Part of a small language model's weights: 15 layers.
Each number is 128 + 24 x the weight over its row's rms, rounded and kept within 0 to 255. Layers, rows and columns count from 0. Numbers have three digits each. The size before them is the row's rms in percent of the matrix's.

# down: layer 3 MLP down (transposed), 4096x512, rms 0.13, rows 1924-1976, columns 384-511
# up: layer 3 MLP up, 4096x512, rms 0.138, rows 1925-1976, columns 384-511
down1924 064:141112129150127123102115132135135126087103129107127150126104108160158109138132155148144162153130155181109162118152106154112159126141152120091100127184130120121128125144122101125097154145095147098115129118145122160111130098159132124164113091128155182139168137167133103096148117132133148115149119126150148103149132139143106098186133129142069111133120139121133126140112150165169150171132
up1925 102:111126105100140141173112178102136108102134093098128100141099133127135159125146150142144181123077119131126104148135129176149117101177159146093140161141089119139104076115152098117117122119110138141122132112136120139113103160151123152127134124099128112147180134118096162148129162093128161133112129115132081119127129123141135081131111071158122143123115136146142113081110167151148118092167
down1925 118:095194142097140089152096113124165108166149115113165122126147124148102106112097124171139145195141146119123149156112124109123149107165161116105134116111128124096113139094139136140119087102133126121142125130120124120101168129146119122124123117115139110102129132123122121190124105151125143110159110151132121145100107091142100144178117158089166067135139144103107097104137133117145140130110
up1926 072:104134086151118098118092138115085178120140139154089119180085121109112103148136160094122134136096183155165109151148103116106154136129142143146113174106139137131126129142111107095130132154131106116116127134122144148144105107142094122065140125106113153117149096135144125102098124139115082133135091158129126154137067097131128142146124125123154150175144118105129087085131129121076112122158
down1926 076:143130182121123148152117093112082137125143117130135139130136112115142135144110136125139133168125133123125135124141147087106139120121123128124133128064072153119158110095116112157116111123149148138086130131117093137154169132117172150129105155089154147128147153108106105136132155091121116154110136108117111114137129133106104134126112148162106119094121129105107129145124109183151142136124
up1927 078:130107105107133142126129128096104144161134089133144132140132158090152144056129128159131137134126152105098107112096088141144160112160118098141162100076160133116125119201130163106117123157133126135117123125147121085143124114131094108119151109124128125101122131186133132134128131110129103108120147113106126143111099118177133098105131149151138138114112133155164121139129143149099140105138
down1927 105:127157145098125167099152122126116106136124156110110118152112085163115122186109106132104077128110131151122172101167125103112129171110124113082130144154129145135133137140141112115127107127102156145121095158103172199117146142112147189125102095078128118092132124143146124131126157146136119099155110116116102107178143092118121099191115115111083100154114132099093128101090092115144101151131
up1928 048:127113120152159157153119126096137106129148115161085157120134145086153141114148124121111123170131144143201156087145155167170149114095100147113103128134107133108101136146117133087131126161155133134157161109123152165131134144130130153114123122133091126123104128155089071111126096139121116123115154142102093149120123137110125140153167181119113141069122102109167137071153128121149114125123
down1928 048:087126106135122143189105080133112166085161136107105157162139092112174111121125088155204091177102134081161133148122146140129152158129156106079116165144100105117101117120099153103121141127098119170145161117100139164142142120144110156132118174120120135118120106128147141120164114141174164155070109152126119110137156131190165149135122142117174112150112123130182112133145158099102114125129
up1929 130:132181134121118136121144097130117126128162180094113088140089180122101126111135160111122156162187159107169164099088105139080117173144143159100132084145133141113125140145145090100121116120137100085126163171130171130164134107131118134147117127082137101130131089095137119109169112124146116102151184098109148110131146126148132126126141101123138113115160126141137134133080139150163123110128
down1929 131:127142125123115134113105104134146127106139156158136152103154095150129122132110143093101120162176118105108105106071123142102093111117102101147156065112141089151145124144128087128095137126177143145141158126149109142139093122131135107104130129088121129179121158104107122145128110165138113158174119134152133128153130098143146116146147129152089106109119107153113115121172130142113159087130
up1930 047:160153144060195118142161142120085117163147089102147099082101144124148113118124157148121138111113113151141136116070118112129084174145098156129140098155138151123054112113126131119121088106105101149133133137132147127085128098141137122123139130123165113147098121106104138119164109147148087159108122137115172160133125104131138147171110156096124119103137101084141135151103170120121136125124
down1930 062:117077107153137082155126150135145150155170128107133138192129157084115126091155118137150073126165122141092100136106116122198114098123182139168155135121120145145120134101149131146123131135111158147092135159129141125166100132140134123120116124132148127137120126105105120131138139132102117131135125145088138136100099142154129200064099116079107119103141140158129101123101122129125133175156
up1931 118:113144130139150123113148139104114084101141110107112135149083161139098160139141134112094181126135120130131159159141111107111119188190097106091125120182130141154154131132156145102185092106164149108124136129132116135123108133136100143116157122128128104113141114096120098140114116123105138139124098107166139127147106129116094109115116153121145097080121097128148097103134176124188133085108
down1931 123:137143110154116103100081194104117110152121118139134117145135131115112148103142143118094157144158107102148130136135141127175100124161101155075102133148098131157149145133136131106179072140099138107094109129102118153114128112125135135105109110163100131097126089117109140121127137137129156130139082103075117124168148175143104092096127127122103126112135115114148105108115101128163137099130
up1932 113:113153139120152124116107136188119159109139113100137088145125149102111122150131136135158137113136125097083087120100176124076133140143098092150124130130107139105114088108112180142105137135123086114103109116147107111155118164123141168094164155144147140115121097162135110145145162164130117121117132098170130171118145152125126115163132104135111100099137086155135156148134089135107134121158
down1932 114:133109149189087103076122151120121104103118106123132148139155130104120162140095167109150147123118135138150119119135167161107171154105131141148169147131113128141119081130104129144079117134123134125126072137109131097116133125077133164121178101162134093142157147151108104122110125114164067149123143132195127159123108140175098125144117170127122132128133153119139138118106161169150119172118
up1933 098:176111115140128148122116136128120108141116113164171147138162169091144122149074135115135113117118135124090098121144108112129113150160115094135146115120133132104099157174112125158121121104113160136145109109129110150111122109167094146094124122139136081115115119103129066080160169121109142085145109137085128106096110118137139121189108100132106092133118127158098141122121158134158094111129
down1933 105:113158105123120143143108122093156104134141148162127139150164129084176111113115072082160128110135128125120134130106107122132108139166166105123138132105137114073155159115161187152158093148115165146175102115130147136119138113092111094133162105067136112122085138123117127134167115118152124077154122133154120106145102137140124153168092103155154068114143152159115136134168132128121151117172
up1934 028:139132143200140106117148128108116050144134119101130148145125108085127105110093131163125124178114166084160106089159135118127127092128127121174118130137141130152135110131104167123123096117108117119104147117131141128127137155117158083092111157152143088124088144140109122112123138118132141104111174110141087096150158143098109088158120100160110101098149104109135112106084135127095102101118
down1934 032:146129138116183114150103147132162127109132115177118142116119131106145132132124101162157121096106118124143103146092143166160146142136109159143141121126115152124155129116142087122139148127110081137105134121166108151151133137113077105118124129114094157151129106084132160136078099122091091179132102131143121126124122167107102138112129084122119151160137091165095141140112124138136170115132
up1935 104:137113150131113127134167119129145099148144145140167125080165103136149183119209148186105145160172120125148145139107163138154135113169115132129087149115118133115120124134121119160139136126142080126146106120128164143078170128114099090104074131143129135130144140111141119130139136150128133138133100134139137159145136144108180134157115167118122110169138117182177125107170125118107135108095
down1935 116:103158105114121124115136128089120097126164121080126122123101141109087129130095115142118062096140123138111114112128150126114135114157107108150117125169131115137156120138122131162149165077145132164132093106143131083137081092163151112111104133103122136165112129116091120116116153122117163108154083130139137137128137172137146139130172127118145135101122155107153094130127163154098192150112
up1936 105:093153140166197103133161109114108119152171131126115126121117153091092117158114156140155135078076131126112106146096127123109111140135093154209110162177088113114102122075151183119125146133121115100143138111159137146074117135123125155137142135124150115208157136134110147159143129112103115168133155147148145130134117117120089084085134117119067071123143120150169163142110143125141062146111
down1936 113:147125108156121097131164113083158102170125139137129116131114124121149192142113185131137148102162136098124127155151164134123082175142112137134135124150113144149117117122125140104137155141130140169176146124149121131134133146127117131115104128130183154150127116080168091122110156117135128160121139113128149156119131134144142091153141124058134102092113123127144135104118122102167104136116
up1937 114:131129147114146160155114096105134127097136131123132146152181164118121104155173116114114089096136094145147119101136145150149100118147131103141090143137098096128135107144127131137117145131126136114156132155129140119127115174156152101136101142129117138136106132156154112160115096121122068138149108143130094139143149125122140120091094142102157105110144141144143109098109119125107123120170
down1937 120:123096151105124101142115129138108161110117066125108110145143150121107108147132119119161142094097122141128126131104160157109143141146115116126134150129097132147119093140136125154096151132132140143130145138108101158162133096179110064145093108122146153104154123116118103127115093099117153126111112108167121129139163158145157138135154131138092111125098100160129130151121151056170121165159
up1938 101:113085126108106083120129131117123137161071140171111145152163128170141120105130119145117142123140117147135095113098139127075124110088140153125145131143097107122095132116111127113104098148157184168075148153143112131102092079120140144106115140092160101105149100124157113142108181133121114150110168122143162174135105086106151101089126114111119167115145143141103140131079111129145173119128
down1938 108:119122123148083125167110124121126123136136104139147143145143098109137186145095095128112121131105101150137100136111123118114117122147127151069118106118136147147152127107124112145142168177115142121068140107132135103177105121131116132105090128081173098102121125174104084129129170139119121153111129124106149162088108121140087122106127105141127166084115135065090104106161124123151112169117
up1939 178:150135156112123117123127126126102101123072114118115147133137131130098135124124122141149124125127108091127133113096132133124095137139098148130157126090131137133150131109145129148156117091160113138097130082134108085090097106165144122098102117122146120088120098126114119116143099107131169138134146113105122134118185143142134167098146128134141149142169145139092116135121158157142097148157
down1939 141:129097109158124112088127110124185182108108123105124146156160112130143122130109072177166165095157146117141125117173151095124123101165137126148133135138153115065122150078173129141152120151098131131127091108117106130164148107123088145117117109138120138117161115145146125132134061127130150162103140121081095098159177124185175124136147118175122118103135087145118065135153110147135132138171
up1940 101:120126121137092104119185117129079137095142177137155116162125125124158126102139110143158130118143138106099113159095138115145110111094174117140143173141129134084103104129179100096134110109132144124111144101126119171117143103109153174148117100124154125115144120110108156124122132145151152162112101108078096133103146165124105116179116114138112131110202093125121196128145132079135133120097
down1940 127:166087135140115079132157116118083138113145109139141110126130155141100078132122126087107112128088128180090124117135183118057180163113123143121144200094159124109143181135114129121105080123145124169167134120157168147124109159163122100155103139125118142112103094103155095168164130106130111114150124138164091149100149177156141115131122137114121140133123131112142129098137086122116123085191
up1941 161:114115140118093109109134109120150079101182133118131158140147145116138105129163134151122150126126162124144151119104124068126161131129137133132158116125125147160119134145127119142132159125108124160086127115136132069095125134112118094151102098123115136129173131093156104094161187138128134125114133161149124111118126102130121120125103132127110097148163134148119124138134144144066180140130
down1941 150:186129134124168147141148151135101104110105145145134144096127131099103158176149110115152104127118142138125131067153127179062118127128117140130087096155114119089118167097148143099104104148150122054146092126116117197125113125133134161132109141117119126144128091132109138127111120107166167100128121112146130149150128126122170122129146096150121170174152094131134131106086133121135117112119
up1942 090:117116162076114120117185102154134121115129167085135151163182122161153141189169157138132151115077143137139155147131146076141177153120123162113146168137124118113132128139152113075123118110120088113133120121121110155133075124130133148146154110110154149132098144166105144148139111123133085126088092092142121114134141102110148096113157109155098131152199111158135163099131157130129093095115
down1942 110:098104145091136168116110171130091148114125163082158132120141153115176119158156174148109105137123132109176144114135178136138147127118103137202158125120112110137114164113135169114119154094095146096094119141129120125149092098159136129132129145121096117150092145122102148115097116100105117149104116094191124122148161126081127104109141134141125102165113177147105103127095103121149131088151
up1943 041:101125121122144167168145130143155143166130169133130116148154106171140143118141144145115180117153133108107169108112084135126106074107121164137089126125090131093090105137157146131077111143125137100136135159134107148079124108138183123091139174140114112135138137137168121104155142123114117137120137122116157119126154157110116099149099100117130127146132148087144146175081153139096141142158
down1943 060:153103151092085149164150153167079136127120166103128133123119139167107135141128112118124075100117115183160118145153129098118149144150095143138104152155142099167083139154088110090088118132137087059074124119140133141128167106124114133153111137170111128166099114123118118117153143145116134119093151159108140106125096091135149141113115124133117117050144105138143083156105087168112145126140
up1944 145:149132143149120102165166105130067152131178142171137112131113106146141117137165122133131175158156133143131151125163111149163111172136124142099147095110108140094130118165135153082111103127126123162114120102110125155138110143182157157175127134156090116093160083141125124152116111115160148159141156079138133176141156114122160093134141142080152166137146085152090123093136171112126168130139
down1944 123:117113101147096161154121110091106121150169132130118116098111129133124131156143115118140113122165110161127169131140117105141116176121112101101173107131137131105188128151115161150137135131146140158093121118152101083135101112122129108117138164146109103121128123104087122148102169151138160125186136072136138156126131121152147101143138176102168109094099101181119150112118115087131129104158
up1945 130:163107158141178135177112089152140139145117178179096090096098146096160118122153080115109153105128089120143080124135118112123118099139114156120089140125138169121136111124115122126105131158165128152144140150140156141138108149121140121144174133144159126101148102127129161143114139136112136083129138144107106142170119125101125090105078172109117131171114082119109128055159136137163123125154
down1945 125:128148143131162118178116153124112139142123148145104109129081123114160127128155107140129136162111117120128075115108144118104157140106104149135096110130133139139121091124135170159108103110110148111116079138133130114148117139118129123152132139115131137159169107151147154127138116148124146116131118142176108075110109097113152138112130134106127147126122112163093114127139093108132140185177
up1946 120:141110142155155126161105099109123119109099153128152114067102134153115110150143131142101132103121166093096139143131131123109115160108165098128140139093075125074140146127121144119143146121125148137164133108153145199149120147128127149161180118105110104151147146134162125150179067174147108130149147146109149126155101076124175126142141116145089105105130127109110123080131130091139175112148
down1946 126:107112109139137114089089118085121112121101130105155124119069150142163079134113123100115170150123144111088129128141123119077114100150163144152143156105115129069128124139094092150122130137135147089118138140122123173146154076075155105129123089131110118175158141142126132115155113207147145116169131127114121114130108091166129133087084151153121089133176138065134078128129116110137155119138
up1947 129:111107095134113122092145115122095071118108110112113163191107118132112121145132108131090125134143142116128093118169155136113122132117163144142119129143125134090097121093130152136129137133123124156122149164156139104131162121159154151122101130149126144130123135169124127162134129137141110153103106121090112141161134119126093117110125149105118124125152142189145122158111168120136108133154
down1947 123:154122117083140096097142101111091121132114095124161138166105129127095139126137129149129106142153159126117162180153119136124151151153144097139100116104129133139146138102102136131125115094143119136142166154099148103168088124122120137154136125116165131152131086091113196123143138112161184107119124120115124152128128098142106114157137084151132121089139149131091122147125110126105136143135
up1948 044:130150129129116179118092132171155136129112097134153092153098152103109161136141139142131112141095127109113138126112135086081129144108097119149183103135102172139119131096171117114111119109164113105113129115096142141113126150119138138116083120102108149120131121155143083120104132124129118118130089070137157153132133155163118075131121135118143138133133139117149120118114171124126113167151
down1948 043:095126141144149094138139062105152109117129152131121154135121132131159108154135132115100173158069168155149107126115139151155118111127170140117116136086162162155146107122172131145122134161133151110092133107077164104139088142072101143138138159134139101111145100147104102117152115134139125165118175125172124181152110143115119123134095128117115133136099108137111148112119148081160105095112
up1949 047:119160162131155152109151094127142118156115126141115065142122123163108121152131151136184154114109118125095161140100105099124148122095103119180142117124132129136123136133129106160161124135115127124146157159174138105136136133148141158112093150118114094126135118058128099134134086128140121142110105151123148118175122153112189143153075087137123111171144141099134142126118119109139152122103
down1949 055:127122125131096142161110139119129101134098172108126130152129120137179101145099101093113130131124130127158169105131159078126167173122156159098103143112119114167132086100141125095148156155112105135117169127148081097134140127096136147090102103108173152125035114096150147136113136116097121143132153148170100143133157138138121110163147203146127121123119144123116100123095115136123114128153
up1950 102:175126119138150124124134121142137152111115166098109104188143135113141105136098183079103077126096110152104114086151107082171135154129143143189138118157127124124116147142143155106091099132141118140129149169108101103122132150167139141150131163125124083156145119141134136104148124129109128147148124123119116150116120135132106122133147115083168110147150125133083168106104116131166117121118
down1950 104:119152156130092142129133097124090131178110103094127147113136137150126174125148142128088118134103097113106113179145141125159163180112141093137111131138165102142166136148139144113147084126074165113073118131114096146137138125127070124136128122123124151126175048176106133138083116132120090159117093110134100170095146133123075134166108116152131126129103148166104111122123143106124119142120
up1951 117:106139112135107096121121095161181152109160144143116124143130155105116163146124134091115119138090118143167139107132111165120142162132148114101156158097171131113139174126096168159144106116122092137104139095139133167134069128118084106080108118152117096134145128152139142118126119131078153139125123118117104120109152121122125107103107114077143137165135148145111156125143081113132175158129
down1951 118:137124135132140075161132119116129112144132138110130137126105160150103110149161124130148145121152094114151101155114104153127128087126163105112125075128128137127172147141130077094196137078152125115116112123173119138088108115099129139130116158195141133132091129077139124157137117094157116112119091111128119110112119156138084146104106124149118172155131139108119104126106091115149147139122
up1952 149:129111118114141162126116094127125123120156102148131146172126104088108130131090124150112122120120118123127120107167098110122112128183121160112155070133143121104132104151154137098066138180131147102139124115121090114133145154163140164155137112153180123142123164141116135129118135104139096147135120144065154111164125141125121068146172132123093163084151152118148115117125092175096108148150
down1952 102:133083047152128089125119119137172139128145129097122152169124097141127166142117135192134156155101127138121116133110125098154103145119166137160125112135123109125154138123123144141144121118145147128146111126161122114133117189107089170139126168144132141137133092124135122118116131112098124145136126091135153135096133120115145122149172142147107126121094111139155108092196134124134127158165
up1953 059:133111114126122159125127121165136119123110129151122133106139124089111132108087109156113129110142193122143127158130146138175106117123101142152151113096130135151141148145132117100122130110099116174126125139091115153131130198076150147156147097160125110135115127141104131136114092154131111109102115137121122162150159141104053151148112156128152123122130142102169170139102090131139123122156
down1953 068:162146130131153105129113111111175147130116067102139128118149162085129127142139128140144125138109111124109139079124126147104148150119116156091168179115115066098124117154140166112151143108095102154115124131107141125123099126136145110132087158102111082147135153122128107107068104104139134121085125106110133114152139101112158158134136115129137129173183094117129145181145171143146104133172
up1954 152:127139095187085147117119134147109134125128138120129110125080167088123082116161113129122109102115196192120135148128120152158110163114114167129100117127176119117095148109099122108126113160153119123151105128157157173090119114148060139137161158139079124100138103139128158153135143159141103107101145122132118102139103114175143121173186125112171147123135151112134151117154100125167131107138
down1954 124:100130091090141124126138131157125137096127103106040120119117066116157146140128139142160142104142120106142097154116143105134102129116135154146172161153125128133137076157092162107157111142115131142092165130141128153102125143151144118121094120142168147108094131106138144085144121152131159147121108108145153147154140110138092142160109124131162135093157136135116109133151137117144159175148
up1955 045:107165177184150171095138118154137130104137093141127161104130129134126144143082147082118139113148137120149160149114140054106141104132112147127080116152118114148144112156155114114158113130087110092118136117170134141125117161101135157151143122125130165104100140148144147107082126152113104117122171170138128161150119149142135105153148077150082103135123102096151105106178127134156160120114
down1955 051:135115098133164118133166163107127151186144132148110104129107140098094166149110174135126153139176113102118156105120108141145137100137136139118140119121160099126146168103117112132133142108145164149148110135157150133092164152112124138175156120117113112121165116106094141120100139084131156130154127149121134098122132124138167118101143167138116099142159102157147121074124175168162111132134
up1956 095:137130115107157116089100179096150155123139102136164138119145145152118141142148133139150162141135129117116119105131140136142162120104102128137109140138135146132137140103125137088139122105110153147147147146138156130098119145114137123144146117136138148107163135148146116143119155113105140104099160115108139171108136122144136112159151183103156135120149138078119128096147100186130102134169
down1956 110:110140126116135142130126126111101131125122151126114156141144156134154146112125127129168143173177136154118156152134127163139113123166173148130134153148136163155147133114134131095119087117128151101142122136128114109096151126163126114166132105170160085134121117109151140143128125155153143100118133133075171102099144077183134113119107125119168112137158180157128144135133116122108119149146
up1957 112:119127157145111127132136128098180108113134135138098121092126126135146164141143142117105145122097115073143153149124152106105146130132108185147099111112134125185173095115129138117170093122129136142097137129116166167160128141123138114169120088129105154064135126141158135157145119150112130095141099149162102144071139129138128131137148125134118134093158139127125140134149134123153171107130
down1957 126:150174134114164101151102126093172104135151099133121141093164144103091147097136138121137130167112130143113149081095152110132159161139134123139139133158126122138130123096127140159145097144150115185138105123113158109149148132112148135138114132143121128132148163146132167111173143160139085123161114120142138131127101135105129126166119142170123148139159114196081132127159123081176120147141
up1958 084:121087114094113084103126137152146127128138130117115128111149148142105139126143141106101098164109145139161168117077136146135106141146105070155167184146126149111084140134150079120149124123102171123118112107121141138161127116129160130147130149121133206132118159112131127081136165165108125154119118142100147135116128092155139151201090110107112115120123144107155124099151135119110137094159
down1958 086:193126127142113134149145139147119118132143128142108120103096126078125129106114093141084139078103114145147130150083146127152108124133123111121105154161111114124138130134149101124130114080170106183164124111146138164124154104129134101090114126137081160106147142129083060115128111111153123144130155102163135175117120158129157117117133127108078082114150116121144162120159123125122126137115
up1959 169:073151138102106102072130121126117081144121124151111133113096147113173161151114086103136139120145095157104110125167167142118116115070104164120139064100147119087108180145119137123130121106168138166098148156119144097120107114136132158099105111116096099107159109140149158142138156192119131150117108142120125107117129116135138115158149129141139141162079101167160150119134132092148130176173
down1959 140:064109186112138087137111097102128102110114143118133110128105108172130112147067130111124151129138176153133107130181114120104187149088069155145146154153055129087121140150105140124165139137139156128116105153141131114092136113135100121174136118105119169126151117146162137131115101088092167100107131091116128075094144131129146101148144145086117135073162093128133138121113122119163126134123
up1960 143:130079150128144101109107169160165136153115164072132116061121142127120109165148158154147145148093155110105142138094184167098150153111166147140097139165098092143134121117140111117134120078106123121141123151091148116150181129100115176104114116135130101156122130124124124113163092114119118101153130131125121114132138153132160062113098142161115122136141091126136083121101109170123130173120
down1960 128:130107138161131121189157179123124147104133142118118108125092163129136147183105108124135160148138153152140127097114130146128134101129089094135093121109111151105128098123174148125099134120103124073143081104139118131152155130129124113109122111140135135111157140088144118151127118107137064104160137132108130112169128102151093128138099085152102123127134158168133138079116110144175103122131
up1961 039:090126105153157163144120135116098148130158136111152134115124110108152143109121132178131132128080098129123178112098117103109138117087127127093142087100123123114100090168176141067144123116087125125100134116128188126088093147139178116153136169099133094149138166148100152121088093102116083118116143142147163129129161135122152109157147136115094120086114162111129115083141146170126143124100
down1961 042:170120129099170123096117144137115136148119097131138139109104110127161159096145134091106133104150150138153154130093113154116138115122124130136101144088129136116120135116099120133084098110082146139167181118059123129142138101098117115136158084151152163092179113120134147109119097121106110127117128139151133110096118110133125139108117077090129165114121139172107096113132124094141134149145
up1962 028:118107115129151120141080146153109140135115128159107125129106146115120147090079113160139127110120143134147175101132089137094100134077115155126083135101142095113127123122126064107097171062103138115097088109119159138131119126133115172126157117128098143080125166140096127092162109150098141126135136185186139115153138153137112113142149097126100112090095093129097091124098146111148109123140
down1962 026:126111102135173149141138084148156155107102103124149107122106141126099093142139140155093096120133185162091138120143100130147119096146157179159083115140163126077075172134131146141169098133159115129139127127171185131141116124139119117137113110129171117112136127154144127145162109145064114094139144124126178104107148154139066091135166142132163138114113123158125158131124145107135158140121
up1963 087:054129124136137116134132096101114191110113136105126090113133166132145117119124129168110131134140127134157109113132119084129157131069113112135120136128130149107161156148128089106108086120088125132109099108114192138114119155137137132163112139128178096108160143175123095156133136105147139154112094154122175170126128115136154131118129135115182158129139111117105171116153108154123134116121
down1963 099:148128123118177123149141149108132134150141101119083160127127084153127155122134155121135111133150144130139125150153129162082144132147127152137137132134141177164116103103098141136110144133120147124145123137109122106145156126161156121075104082126153143125138160101146063078126095097134168143187145139133101139097122122118116121154138137124146115126130163094155079165116095149109109105177
up1964 033:104107127123154116129143140087158117134157095144151150105164131150137130172161126115128105073118120145115138103116123108107142122116103140152163119090095106100128125125117081115141080103157117138130154165113133099146112107132141134111127141096095094140108146130110137128156117103154120090046157107125137116099122177143117078132136119104088143095145114084155125129091108126137124090100
down1964 031:141118104130137165109110138134132155115081149131139131150132123108113113137173116108166123134123108147124122115137134060129157147144148145146153146139122130113122104125100136110111111135116160127105168090157148135106134132134163123139134129139146134129143086113191125101127136114123162144158110148094115100132106154147154161081146164123179137131088157157146121129148183163134108115087
up1965 102:147130163166142112117162104111121165133169160151120111172098130136121137078109123103142145138105109132134144112115128121121131176119122155129121154137119118161204145111147123111134149113148149147107115131155128165100139105143158120140149118128188108136182127126141127117148080127116114132128154177120139124099097155123134103152119130073118167172113142115118139134154178118118164131140
down1965 117:110133111106130113105112123107138153165126165111153135144128131153108151172089107097124148140118118138106166133134111101149134134129158076119137109135108086151133139147125136169137141129079130147146108144121113108153081068134102085129108086142144153138139118117125159109130121165104105129083123152076138118095116110088136090124150087161152133104089134100175127104133147132138110108159
up1966 158:106084088112086138118123116125093168096138164112125134103124135118141151169142120136084154134105106119130127130124098118097101149133083147129129135155127132113119105128109132088112127081144104109133172101167155101118131119157096169118080110106121133083144103133104128151130146131131116142111128142086131167182143160117120144106151137117142111093184147091132113113135137131112138119171
down1966 119:107116081122069080106141111106141150161114109144103114148134124136165148120121165141098113120137110116111150138120135106126143142142124132141129188164138136153126124106140115113141139071118130109141136103078125132151138135132135129143069119134100104118128122139138114152119137136093158124115118123114136148152090147138105162129155199164129126149171118073105116113110139112085152105092
up1967 109:171156134091142179143126121135121143104118134101124100141114137132124143149139140129080130123136161112069136107112118090139119138109103141106152149150103123096106070148087113128122153117142092123161152163158143158116090148137118167107108134120127162160136137103103153138159080155128133120137158181118152120163085122142125113129159129112097121137116115177121145162157109142128165157131
down1967 112:152150128131156131069150102145128077111128108168140119092112171133140133139161154118096137090142143116152115127120114158129102114086115121134168169177091141090139115152075151112146106104093130127157085130130113100128124108137153140118134132162177150152110141110175105158112128131108103109121151112143147127143132163137130126103149133144141137130099129135122135124161105098103120154108
up1968 122:159097123160089127130113107083125156092137138121123129159089136077114152099145130157094185137123117131099115127111118095109055133137111130116114101088116124130157122126123127119112173116140090088129089129137100099140125116108111121149097165142174165170095135123144133169130100090103133139095095149131130119139133138131153077113151114100132123142129170134134162118129115167147144128150
down1968 137:128116120123088138119105122089178150138100133142119083159111137087109140155179145093121126131129130105088105112165075116109129147128144066146112147104113098130134134141109076123097189127131102140157106169131120155167116120138150099118107117174134170141103128136174134173156124124117151129117107139123120118167095123153140135113122122100094113112073150152118095153109114139130166136092
up1969 097:156141162142142144154183096163118125126149155082133099108137152083126105171161150135126145120135135145157154068102103145115111147091168138147139103134099043128114121097162098152136168127133138102140133080148134123122122140097107097169120139142119139155133102179147106164127109117138120114132088070150158100153152159151117156132137104148176106111110136133132099117163080143127127145137
down1969 104:153109160129130148150147096121123079138172167093139141164118165137103119113100120104138144148110153095121118116089105123118070174110154147134134174106066128149167149130116127112132181126129163113123096152119113156106126148104100123118131112144123133180130109107126091105143112098129158138137126105142127091084132138113104106158108131155103140145122191110116121126149117094143109131177
up1970 108:102096105142150139185158137104095151160154153086134088156123121127150158098106146086119138133145128107123121130131134103162114119129121138122138165151091126114103129125115121131151143140129141139140119072112165174107140095167126157107104113142166089136122110142144149139122136170133103158083107153123090126154127141115194095174159160122101112163149120098123113112109121146180129138098
down1970 114:117144145120131117112113111091073155145141143198152119140133085160132139160142146124076110133125168162119080147143170135155174146128080141123171103134123113143074108115129136135120101139069114137130113087126147110090151119124162153101141116121130145110082119129130159148113107071152112146105103107104118155128111145149174076139102097149153055138164144149135114092140126146155120084092
up1971 045:114125139135145172139103129102107083146114111115130106126120071133109131181083090114142127092136144172129122131155139126118143147139170122150115121101152136113117105147140121125116145134106147130115082127168132138146117138134080135135150122101112137127176098101137189146131141150165122173084175137172133128104123157087193116133101158131120121131144130156149187143164086098144136169133
down1971 050:154182180134100151108117127152166151104143127096155082141081109122118118122123117184122143119151126156102153058123122159113133135145175172114124133146145137150137124123119134124122111136100106183129147103066093145142120149101137140125130119115159133127130171121095106145116168136100151095141157116093152122128138130144110118131148146177132125140123129147123105146132133107100143125151
up1972 118:151147178128164124107114116148093109127109173087148132150131083176148149096145154111135135100107145163127113154099124119095110167143135156169154146137156136131100164124130116087117134155123116085142142140186132160138094136127154133116149116079147142122106139143147180095121153110152124104125121180114112137124158133118136076186134118136123135106151132137148110122115145114103150121146
down1972 117:147108136094167114186128096102121118112151103115129130149168136163137131131125106141120113143146126203133129090109110113129151122158124130141126149125142126140113128150165103077172119196098102060146171139130089146112082123154076123136123097117128110126127156126143165150136117158166113155134106163113111090094183162133115116105115112134176120086120143149179137150116195137087172141174
up1973 046:101110143049128094153142124105088120117115133142154135145112176119161156136139105160126141135171166142111109100116127158125107094149112101127142174132137104135118120151096099133175139176133120132163077138088126132131104099093132109145123128107125155128173116166141104125156102117115086123072112131127114139131155138100185145113124122129145106134153125145103094079156122092096139120130
down1973 048:146119167094114081114079132150139135142111155118129174181118143144110122127126140136179164183153119130107107127118153134097129124106149147170121134083129099098114114138073134101159139124138122120124135117117119146116111151159139132132163146116146110116163137098184160114086120127150120122125166106097124135143125098152108112127125139145127099090122139132126124107077147102095109109127
up1974 149:126161104149150097132136128136163137119138130144159142158112164116105118148136136134133134096124173128090190131122150135100077139093131089122181104111124093125075111121110135090157118172129088119115104132149150162125119132158139140128133158117115116133138110096138152105146100110121143137083143153091129115148142095171147075158142158131123157140132113088097127083131139116135211145118
down1974 125:137190127114105145136133190108132153203159111119167152156127167121124123107138154154110127101157126157097139132174131142140147096110113140155115138127109175139109086156158125158103110141139151141163119123123103121164115142154126124123128110134106140125130105112129154125150138124112143133139126091087111188158146142125126155128139122137134109178117071121124119129099112105136088121105
up1975 117:120126112186121129102109125177114144089135103118122140127161113112091152095164154144115120067109113176137094140106122134137109136147146131125144100137144136144107102141159128164148114136127139128168152107112125123140119118104138140139161117118126127091184149138151125115126150101108140120134122131167114130121145130070106138121130095105151125169110097078161138123108144147113132080101
down1975 119:189113138172134138148132136136150123087146058111107142102076137138142149103126103135122136138132141142152115193159065101139141135114121135143105143132223156086113064137152133118153122103111112129139112139143130107119139142102136135159122132113180177115168129154122116132137122127143141145167117103113126118157152140112132111158095128120139091152084109105095135133164167100101096128078
up1976 107:125142107145158121139109155131129170144166150136123155124132142156112122127101175106108077064155137155126162116151122149164094176128101154107120117121129099072134135156156103139136096137119102105086125104093122117121134135139156111136113123161134115101138088128121116106118094130118160211120117124129115096138146159108134119157185139155124120092115080091134082106095132150140103133129
down1976 112:156142120160120110129093140153160123083130104076098147153115122132144121097133117144130127115108128113185145093094132125135123154130089151094143135164093133166124182142150099118142111217168092106163108095099139120098098150123151092136115125163161120074145138092130150075144095124168116133093123129105154116151099114154109128147149129140120133100181140128120117115137161146083123185099